config.yaml
d_model: 576
attn_scale: 0.102
bias: "qkv"
init_std_up: 0.0169
batch_tokens: 131072
steps: 7950
dataset: "wikipedia_en"
Each number is 500 + 40 x the weight over the matrix's rms, rounded and kept within 0 to 999. Layers, rows and columns count from 0. Numbers have three digits each.

# layer 2 attention value, 576x576, rms 0.0525, rows 59-95, columns 360-431
482552546426564444502505500592484481499602596539498504499487539461518503567472458484467478434482502495445460577490545467477420546499525518590526496532485481580496483462571547554504510464510521440429513491504486550474
594511517465472506493482521586496545560527483542485502487515545539508495492441522512554504487461537484498526519530492536517468506528524486471348501499462453595448533502560516570456532430481559445494503545512502480484
473448439496452397509535517495502508463523504482496478467439478469472521442483524524535527492446525518577472525471488499546474523466488554456472457448453509565417435449610420501525521506529573577543488545547497480553
527519605425506512498535440527484525546490531526476490503457447461550508577550498431492530523470445562499495465456569497510490457545550532569451468481511464473466534514457457471581459505521522494458520451593543410455
561459457512492437485477439450437506510515449468527505554621454492532500560538599558443534492563497475504478535447513532536511394492507553474462489549486516496433478503464521486477533532563489526505561428521433480495
506501526506442507479555490510515551519515453577494481511526570496455469522484506535506502527552492471547525515521497434529508495453450495551456491556468551475425569463438522509505499450507555453467562464527472524500
584523518481492540498510504495514496545462432478481565512473488505546571478510465522529468575496582502463481525457443558512522453453472411515509515510508461531429489446523491453503471472458525480474463542501511515525
473467452493535507571494479460565580518497457522494520489499408483548551484499477503486464475474490449539503553486506475491490467433489510421512511500469445497467466527488517481517482431511575551517513580443483412493
432469443500540568528437450524507455568494491507531540459486451489539582516588467459562501489492451562534537587474525530472543494511417509545465520531575463484563585458535494486544486561525441513544504506539503532515
493497473508445545548454514535470494516517515466533489550448479502461405455498503521512474453471527441509432491547482544524537532446457502479514464507602431426571511477520497485502504539538519568529583498557526473476
485485476433489473464506536455447485430465432555485507518487514458503568481518536491563519458544574549390452533460531498483452480454530462580491486431563524569521572462489455442554488497538506524433486438526494480535
485455532457518476453512503543503532502445530474550492476446542487496546486447517555472521489522462538526473513550516452531506536508551540441555523453543501519534467461462475528510471490443554445534490437471506458512
501460582489543566531454501538547482516508489439492474501454475509536487497605541584513468518546450514470521406490485486548491474429450447542502532536451518527476436475532546504537505451511516514471542505515492486534
485582501513441546489467476508500507550427487508547474552452473552552490515524438593499509466467553491467449523507514483478520480502531413482486435529406513399521512526435557536561530473491497533454433445547504539528
479490598476552490511557557481505535524479472584493449492475584535542564442534452512456472460502532495441483568571483479479527480519510482480539543531482507498501503546525518527497488494520552493498480557491495409547
602423473496516605486562492485507585526455497511426601385456452511535544481528511490491539502464525555530503544505515494556462505480519528503495460527507480588527421502492471452448470482505535462545433479462517493505
528459509527485476449492501517504479512569486534485492461514527487466538455575490546555516518411511486566488530526492523541456457482446521472515546483525526536448526515477538476474515555504501510500481486492522493586
531479490509494523497502445547538432487511500484475425497493514492485449433527497420546472504488551488528500479502562493568506477526489494501532507566494473569524545525544522508494490498520511387502442448498531500565
500545514455457498607506493533550426519511565515493553445529541479467470520503566498513489549503463478446532553452460528515501492472496531456473536551560497547462549476543508500450554530460502515531469461593443511505
522477529500434540481547486472511465503484512529515486451510529496477545478569477483548464494525534511469469454516506434427493482470476405504595478483497467515600557475503523414510532517527504571441458484483476510491
443470558443420548516483504523419519470509488470463521467463501460551468473516487500510516467579522503533467437514524514442499479588523504552431547517470536549507410488443445429507538516483491534466499469505563522518
545510484453489437519529513489426495497558400503509475456521424543514441478533451505476508470446473470524508435448543537478514508556505454500508561481480521449460508514503549534439563477502504502507475510480439596478
534486489536532538510563474555495486493537474459527456454546431559522535484510472435534521421457495504518447431598484510546481505561514409499478511474464496496561504470452523531479479501475490426561487470506511526473
502500509506461516472471443488463480550475547539517518486522502555504536496481501439516472490477458499498445457492484443483578550528515456524501514481441525496486486546518457555518425496481483522548510499484558536519
525505496461507482511524480527448552516469501514481469479462533514476458419539461528479470506522522530569541524530524535533505500512532487423532486501545523483538499535508461510532474527507485506502513544425429543491
488491525490475494534491501485508476545497557544500528519536507485493515599565515503478486479512546497545442403541457505478498612424500528542538421519496486509551439550532524543507474475443517497509481498438482500486
504525486470465494520500451476558464542482540493502502498460547486482506466493457493559484562534519497488504465462487529496438491556464475527537450515513503515482479451499511467527514459494596505484465496480528518476
451473464534497537475416490480492541477477449584499523569477484467417465478503494477481481424480460541504560482528481513469518470491437486545504585461540424553508501467504596469543526527459533488501523554498428518475
500507477485489529474527522497499486517542517511498400529541438534449474520462501546567497491437555480497485473482509526517513543524449520549500523553522504466500522496541543485491521510469517497518504501483428537564
477534530476553591524525564491499485471466528570495462450555443510516600470517562499408555511536561410508533484494499484541523481456460476491438486536476493487486562465509471430558505593503506533529551478462518505578
555503552433495493571565471492532465546400474503561601489524546528464492464529545553450508541506489556482518496494485514534524510489455496488490478518515539529507502450496543513477469438535414531482467487462477487509
442478503421516457465471500567487569521488507464502559494505450512480513511436594470487548518518500505497523513481487500445466513511477471539472512480501495547522521472506501483516497483491478485555490479541484539444
510521526532514527500516554491503459450549545496542549526491481515537502466534594477468551530559420431480489434561402477436572471491544480506522529553474575514448485485431524538537511527432492483549544448507477485516
476515540483534501578506511464429459556568467441534568494519569516503575524505532505513471540503552515468535459459492522455587480508559462493477544404434470504498497509557491467483505388563422483518528492543527476514
528500472486493557518443535552461524509453489446480450456502541453483538510537506465511476536494476501548453530482509478529524504463474461567411502461562499547542557526513508505454479499455483585514431506511447488557
445566484469477524515537573407510508543480534509525511523478381494479499479423504470464542576536423531478524524496484501500493496527462537469499474484494468487484451464583487468566507508514515497482558507491501589519
525442444476500449464525570464521492488482425428552546481473478500483495488464531580534471399487484515492447488546460565488510523449496519494457504559409440554517495515590557498498462453507565451549511432432529523449
# layer 2 attention output (transposed), 576x576, rms 0.0476, rows 59-95, columns 360-431
515511551515509515429486459529512520484489496492462510529471458486463454517505477506453474468565479475461498487416509499485416534469495532555516478519528479514518505526477523490530587449523490491537474457470490580483
452492502551490504472507470495523558565487478438466517458516533563510505551540437500573511435501423513479490449490546463493460531527512473377440562518499446459518487568437507530482543494414431433520476472490495491563
495475469576467489466459518468495498366444502555516464448445470467529550473529505495465520463481541560437463503534438497484520493549523519477518473432508540509515468507545448542476483637546437508484507528510539518496
508530534504466514466467502489459495559461497576469564445510467530436434456480489536466514528579424458522497549470468404551523488473526527483456503453527481424482488416532508453538515632519538558476528453625461510482
543416481493534463458464475528488502490523501509469434528519515512472533518475476505565553570506494503569508459416495524470530489475463464420469513511462516495552483432501490433554505482539434506493489509575439420550
432448488541553475498444460508489547506573591549545453510521521510480484425489489491530480446550539526468514454452482526476482500524524455473441491590529472576473536492484491424478476484509534469495485535489492510475
507540466500468501504479540508553444446528535454531578558465471552521454508486457518466474513560536489544488460454483448528543493494508562485577488499516410462523460500533486532502484396441572503449478467490499484484
542487461553488585471501540505541511584479509495477516494470532496502537508454501476504462430478501461535488458526494513530510491503444512510547575482507558501470461433508490529541455473448430505436460541463426471457
508468470472465448538483548524512492542477452488476483487501531485487502472472581510450489475491457546491488538505497528491478514492516555508462529547532546538537527508528550536427509517487456484543431539538502501474
446517498470422515540567508462530453545508449488533481535478539525465469461474459500488498470466550524498517574536528486558467544474509427522452500480526492408608472466452484453514470460476475489452509545497520441530
480493514506361479486507558467451478493493501544551517462464513469509496577466521469535466456519496508436503482551496534583512475464522494534493503486476491532490467464521494490545569487519507462464492435546497560502
530466496603437426477475444557513543602504430517544511495492453543496465501487470426478458514523470432456512534530495485510471486534507508422502575471454474497517498475508476494458497484497569521493491441479547528545
425429515494565441449515544516494481567510457463476499527448477512469540486550466482489564538532493512424474467505528523507505520426477422503457592501487618450518500494491550529469500505528532440443438554548552536492
572522551463543496529504508499452504515467476568526447413534569506545474493467535512483515392512463430532474571534480504558485486503472450469524473470420514529557504523457523536490542493487501473522499502621551557404
492565552528499546474564462487529491545517463581507516531503436446489440490531493505513463479529538545509542488500465517520559467524521452482453523534488456519495500495443512550493534535551443525413446492426489494548
541485410530512456500472517562527526537482499545578626490502537544512412549513486464473454486565504571511505521542471437482489491465515507494502488465467564519485422483501527510477583431511533457514513527528484519492
528460504500463456445391480502457450452529471506452461526527457500499511485438465547532497561449505463548485514451503500556499554506509494490510515485481518522570512516513566489493461587545402545511505509546530460549
503499501554438536513508509594528486533539490485493473495451465518527508527555421484523523482521525468472472533461457497518524432516481534465489486500546459524477512501523546483507501459512579555487519482471510511505
466517503459427496467472494449499520466622505462549503530489555453476520479560552533508553453498489528480466484503474513515546453476470517494467516522480493503536480487522514493495555512430481512515519585498493559538
445445512523466447583490479535576477503544471562535516484519511493522556430508514511488503497452505452530530482472457460548555512450463547489493466572438520541523519548468466536490483485533532503484455494492438470506
508543532486523559499451529523530528479566430521481536461467469484518426520494482493517514471476419464529489529586513506415480513473534508502518475559477474514474532439475541461569497549567500549489512462484510508539
439481547474561558485496514438523541526509493533492505422563500585515503498526435534511539492447489594502473457528505496490563516468521558495524529490548527475506501496500589507527565502418484496544559485519600491493
537495544499526524500510520487501486469463467501535505437600437525514480532514474479527470523487524487453478492581471423525508523504507523530571500540546526460490521501458532494490460495545429508447429494525570458560
482520508499465460475467516521498544513517519511565509514568568544436546517488530583505503522483402518483498438446462555482505486484458518503521551420469517479456553480457523503476458539538505566446521564519499522523
495474417486528452461452456525464511431512523517455394429475567559468492520515438489448487428472498522547528567546541461546430545573402546482496508519549511442562471497478513443416443549467528477475499543417493480500
446463512468562481532460560518454499565505496463537575501496483453525509464522424483478492489540576441502473485491517470541507483498450574503447498452452533430538476500515515520481447528447513491432436484576493489576
459533433460412476504533517503484468547476476506519455537539594512512495520504389536513545531536540483494491483498511519487458507460559467485549504523506470460539520438514477511480484437507526530485448543533587531527
500467510525456445506464508445432496454513506575477516571509477505539560517505465503523500476505509500491469405468512484445510610539445511509439506533532478542489542461516572524458533530511461526483568525522479456459
507494496448493478500509507517496451507505517451580499501509423548512527507464480540470481468455540504516548435492485539558573537499463510474468437496498444473543553517558497516484491492490492491515483458460496529507
545502493519488478555484445523592541571498437519495534531556553562490540517468556515490512528441524471475502461477499501638565532504523512505477486486497531485454492496412604437544540511522500510536529485549444474489
482471513502513505517475484486546459517475492485565529454517488556544417478516491528444488485368531608541509472514515484480505497480508470479459485571464541485515505590493501528470500440510542514465507529558549438491
408489506447497541540467496566535507555530500502553499533544436498493519564485534502513501559526505515505482529358459485449503457476491536517534547543480482470495473431510470449503515469495498507523563531516520504453
541513478483519499452515479494470443489540510476504547458481530596499447522482519514500517489456465482448432535507527548503469460476528540517550511543512557452523524498502513495478471509526478570471565492462493559545
485467525502511471581543484494443497481583513446451504472505535518518443505509473550536490511537540487518505569503519474383505464448476532536514521446521498445491478495430537496540511519557429517516459479509492503530
571454558416534515538501462455477528516494471468497509502561517443455437553492486501451532476470495562492470414539483459486418530518496477492485496538526493484486474457560495572508523521497648485424466501454447533466
402513527557499491564498417522525603529472500491555570552479479512536492519528512526469551546488454524476565538567540430493428503463541527552430541514548525581462507472439463481531510501574451458490569429478462470519
483460489568474449467538572507484451504462396534490534425566532479509556565485422436435457468538497535467539579494422537523485496474427544470518501561448404597549553477517548510480511521480478455506558489483497545519
# layer 2 attention query, 576x576, rms 0.0566, rows 96-103, columns 360-431
460406512480501519478543519526502462496530507492543550499429467467480538414498588445469413489519487460502476507542539573538497462495499426564448508550497487460477441482501495601480488483532518479462545477532533569500
543568501492487548503437542538529461512495549483506512504499517551423509496545499515478565448458501494447530484475495538460491511488535478433549515507537534510527533470587504489477533486526465477429536505531583423475
551494522475543477517550525439455489458530554523554522484521443476511488486514551530491487546419459527547452583494463509503459375535435446434475539528495510468559498462527474451479542482525479492512508516542498501465
509506439485482496512534475428452534539494522504461473490508484481509475523551422526425512505444537505493468468492503530536515453579521513460526506507490560537525493544417466471523517513425484460515451553410409519528
461478541434519498535564523452507547474471419536579455553506510479578472478518483464457552513492511523444503499477517474521420465513489440510433428479546519532579516520537520536502519546587536514527509511558407507516
507446453505447570455589458486503470508480486456524506513469560455537484488571579499530499487473491425453383468542504494525538488453457569562466487459472559544433511535514452530520477557529466532578501535508502567585
571491491507530498532525476443527488469451599494474528554479538361498536513462449527554522521521487449528517463552431623522537479522419522476424504556480424442507499474435524547484496487528532588538411440487557465405
492481554489495563543523466485420523538499528484479546536457448470507472488429423523481503524492444466429470511563459492503509477503515482537457500514535497546481516554531472441526550487526432484521466535452478472572
# layer 2 attention key, 576x576, rms 0.0558, rows 96-103, columns 360-431
434428417487595496603531479583464412535495470479565501554558456552544507481531526445550485521475497537468419485469437504399458505611501484458550503549476510550480582503540456538514549530477568482564506514507445442470
446505443525501538473538450516513558487448461508478511522485575522511527469464548468501528437565485526564488481479437418518451574476466540523511452503496482507533547518535470528549581488466469543490527526520518522536
489442535522464563522521385508551502566547555486498503450487642558534461549515459527588603450544549539512496464518549471558603500448463490479484514447473499492456529526348526518555464523453468520527496558409498462480
488485549535454563456472478434526493520488513501406463483477514507452521485458465471452429512530499461503457505502508490452528487407488558510492496493428554415502505498531557455519502467498521483532519535534515526525
514516483490504425476455596500422463469486529491546527466546458523452486507529471570503480510468540517433473521546500537491522490560503511456542544519495543480471494512522469440489440487519554507520514553537523482455
512489595452522467472455519532517454487542523455483508499496489443508553413528493589527504471498505464496475490450521524488479538533514517504554530529577489454473500476445527471470509526527461516542509500547536470470
517472518454507467527450535549536466565448477443542483496490448506525504507502484468476523429513532473551483529492580519502495449554488464473473517483484427449440638517500502436448457516526555485489492558471453441505
561585482457510396528542572558533448557499517511543467454538415463573515526491602501502468498435556504483570515478509553521471477545484494511522546487473512514444531499536548537460483606480471601512517487500447548494